{
  "n_layer": 15,
  "d_model": 128,
  "n_head": 2,
  "n_kv_head": 2,
  "head_dim": 64,
  "d_mlp": 768,
  "vocab_size": 2048,
  "activation": "gelu",
  "norm": "rmsnorm",
  "norm_place": "pre",
  "norm_eps": 1e-05,
  "positions": "rope",
  "rope_base": 2180.0,
  "rope_fraction": 1.0,
  "qk_norm": true,
  "attn_scale": 0.125,
  "bias": "none",
  "tie_embeddings": false,
  "parallel_block": false,
  "extras": ["capped logits"],
  "init": "normal",
  "init_std_qkv": 0.0629,
  "init_std_o": 0.0629,
  "init_std_up": 0.0629,
  "init_std_down": 0.0,
  "optimizer": "cautious_adamw",
  "lr": 0.0022,
  "beta1": 0.9,
  "beta2": 0.95,
  "weight_decay": 0.15,
  "lr_head": 0.00502,
  "warmup_steps": 457,
  "schedule": "wsd",
  "decay_fraction": 1.0,
  "decay_shape": "linear",
  "final_lr_fraction": 0.0,
  "batch_tokens": 16384,
  "seq_len": 1024,
  "doc_mask": true,
  "train_tokens": 98470000,
  "steps": 6011,
  "dataset": "wikipedia_en"
}
Each number is 128 + 32 x the weight over its row's rms, rounded and kept within 0 to 255. Layers, rows and columns count from 0. Numbers have three digits each. The size before them is the row's rms in percent of the matrix's.

# q: layer 7 attention query, 128x128, rms 0.0829, rows 0-19, columns 0-63
# k: layer 7 attention key, 128x128, rms 0.072, rows 0-19, columns 0-63
q0 063:130172095090128122100166076121117105104093100141134226124106138150112096157159065091115085133126072136128112103131093157157143151136096130117189169123150084159137130176119117141147159065076096
k0 213:156177092076086111167178093144131090129168088091148174123097055147168090173172131118099116181103074143139133124134163114134100166151073092159170128146157134156131123159153123175081157101100084
q1 147:118092092183201159096115173118131195147070195166096093125142186106106189091095091115158132094149171121101147140133078121132156099077163166133065135101107164124079109105089148074158068168158189
k1 090:095075165179162121098059152136112171102149170138116085147162187133111154103114151138162152109147202109106114172147092160129156110106187162115099144113112133099118160097112138080152112156157166
q2 061:129149142107045110162124148106101153139161102082167093149098064159119147134147195126127150109220139090120141105113175123141121116151159081141114188127127106109102189122202108152128128157157146
k2 135:126081148190172167109086144097097184148096152165095099097171204092082173108125118150144134081155174119090117151096058144123174104088159151102090119125099134112116117056095118093177104178150177
q3 097:117141164116098108181142121185154086110194084098132154155105086129117081181153146135108118184078086107164134120127151157127120183182104117154169154169153113148113097180183106168095200120075076
k3 111:144187105075079172135157092104132106134159084108172176100094074139153077168187146131107114147149055114125115136146163118115110129166070067179168167154146099131139124142165141182096149071107103
q4 079:103165155081058141181130098132111096152167069043169104178075080135134089132156173134099134166108126152184133166130153124108085143171119081122147141155126119117135133153219122159082164091093105
k4 073:127088086104135172148156098108109048141157138118139140087115129119168104138167101116148098152165117117130128194074070149081061153148124143112151113122153048172158152091136112087176132109070128
q5 073:144173153072114114136179102158140147141172107115145157112068074153117068153140116106093137186109088159185149120132187133110118178139092073156165130149158109150149133159158107143077160058077058
k5 184:116178130084071151168156110174102094123152101102116154183069074154130080169159144162112112164074097134149124136103177138152103131183091117142193155148150106157154118161181111180080158089086060
q6 090:126130158095094119130148073143104076105187066105132161160065089151120083117172130153111108165080074118174116137139180142098155133147100109161179094121134139129147114138174109205094207127122073
k6 128:171191117073081115144155094141115104120162099104167173105035066178134096145157131113089132141098070122163138159141146096151118155162105101114185126121187147133141141136149090179102187119135126
q7 069:160155088096139100145149087146147096086135143166096183113106135072088095190146138041139159097151109147104154119111132146146103196171104106158176105117097116132123106170103113189133131133060108
k7 136:127162101094097096159172058160110101099156090088126188139092081130119073156138109112124124155094081133150124152106170096125097147184087121187160137133143128178099152169165140174092169086107079
q8 080:168143119083087131136164119103156134136143088102099137075098105167103152135082113156131081124087076110133147133118154147138156204114095103147160087152100107130114109134107097139126181078088076
k8 116:139173120070124060146164088140097106159136074110124161122079098139160098156143123101105128177153114142165148141120130086115102158157129151125161180140148084195153095149164154144149128102032046
q9 092:125087171099163102156167167128154176083093159135099108109147152132082094158136115108140167104122131117085123092113093103077145139092144106120072136068147128153102164117062056098118072186191218
k9 100:133095082116127097085085165117110089142148159155108077043147161173088164109125143098173149062097152130144150131077095146110131121106131108110090103071140179123133115104104114106171113128111178
q10 083:117187128147134156114136115090112147086155136141116171152122159152121118134100119178124150095128078140126084133140159115129142125115123107159217201236172157142156087134159168167082135121124071
k10 106:100168095087076091169149132102186111135177123112157139096090090183187085111113141076104123143104124176157094098189120092110152119171094096113134220133155128090149092169150157151062131134136084
q11 084:154129155136138094074108156094086141075137139205134112107149161082120070101144118087217063123156129099095096084132082090127125132079083196114103072093098158110137129086126201141156097123101121
k11 101:122085147163212076119085123129129179173115172117131093142129113092078148086122131135127149117130163091124101120114040100137137142123155141131064139157152163084094129135133137130101079124143145
q12 093:175131180083049133189125097083097109149129092146096142102093080236108102128131145159147178124098148131116112093108145115163110127128113117151166168182174118115098071096141096124159178138129121
k12 101:160135103094095128167170095161127104120179063094167101097095137147164066158150149111107139227136124087191178160127114167088153103123116089080120145169090127188147132118108105163104143115051084
q13 090:121165082158127082156125117147166120087180156106106138135120099092111125124157154154109121111107085090181083162149179105150105166153068175152160084119183189110165052119111124176080104137144156
k13 109:127153090084105091199154132131170142120189079133132139138089067120109104112139152094165109164098093161169128143170156095169100116145064102191138191113168158143113124090134123168081167097118109
q14 098:142091157070108101152131156181139158113133126186116091082193164158115191137138124099131160102130136117114207176126102137144113082149145157108093089145115071149160120089097085127184088167146115
k14 106:105111119156179174106067122084078136148089153178125113140135153081137183117110186096091170097175178111111148112133129129157108092103158137151097075156094109151081097126080160103135079138158101
q15 093:160093129117097145114103140165145093107214121112176098138111109143213146112089193158164107146101174141174158157105110117117088161126106066156122136133145110100165120152143106152141157081101141
k15 091:110110095091119118152126130156159119080120097089122102127153142121182111114152134101122064232132138144119095166153167123156084156190073085143103123129145134142157154153139136116139122132098103
q16 089:106150157109050202133112044158137080152098101075164179138083091174119100117147178152095121186131089155149150112092138109142115112135114067164150161165138179112105121169136141195080193114102142
k16 142:134191157104093104130149089139110090126163104097163176141069078197151115130167144137092134174122128167145076133113141125113103166166087112117174162118166114120137162140148154174068155102096117
q17 093:100182090096121131136176094140076106132125040100152185154136145110100113138158065161124122088118109178208108171119167165148169183151103122162179113148119137176136083145112106166069135086124121
k17 141:164173073081070109171157095150139090133133126137167187166091100146129102137149114123176139148128073221139146142117152115131114148167100141162175126125135139165157153143150138194105159097124084
q18 086:100124167124129121128101107145130135074084131130136124046147158156085182078196129122109115070140143181103131110143139051110110130116120118067090090198075113128111135109108196093167130111132152
k18 106:131088234168200163120118170063087183172154155177139161098124143086131144103147164108117165088169151067139118096161125159157101133129121117111146086193115106080146108078118145092137092127112142
q19 087:114196088119060137145137089180086144123167144092174194097117081110117114127151107140160140168125136115186157170161185123143164140145110098140162129180190164157124105139163065180106127120172075
k19 134:116163125104092125196167115182099110143141143120134121155082093127161113140179143139091112196110098150165107123169139114130108117157078103154161144163145115135121143134165144128083174093118076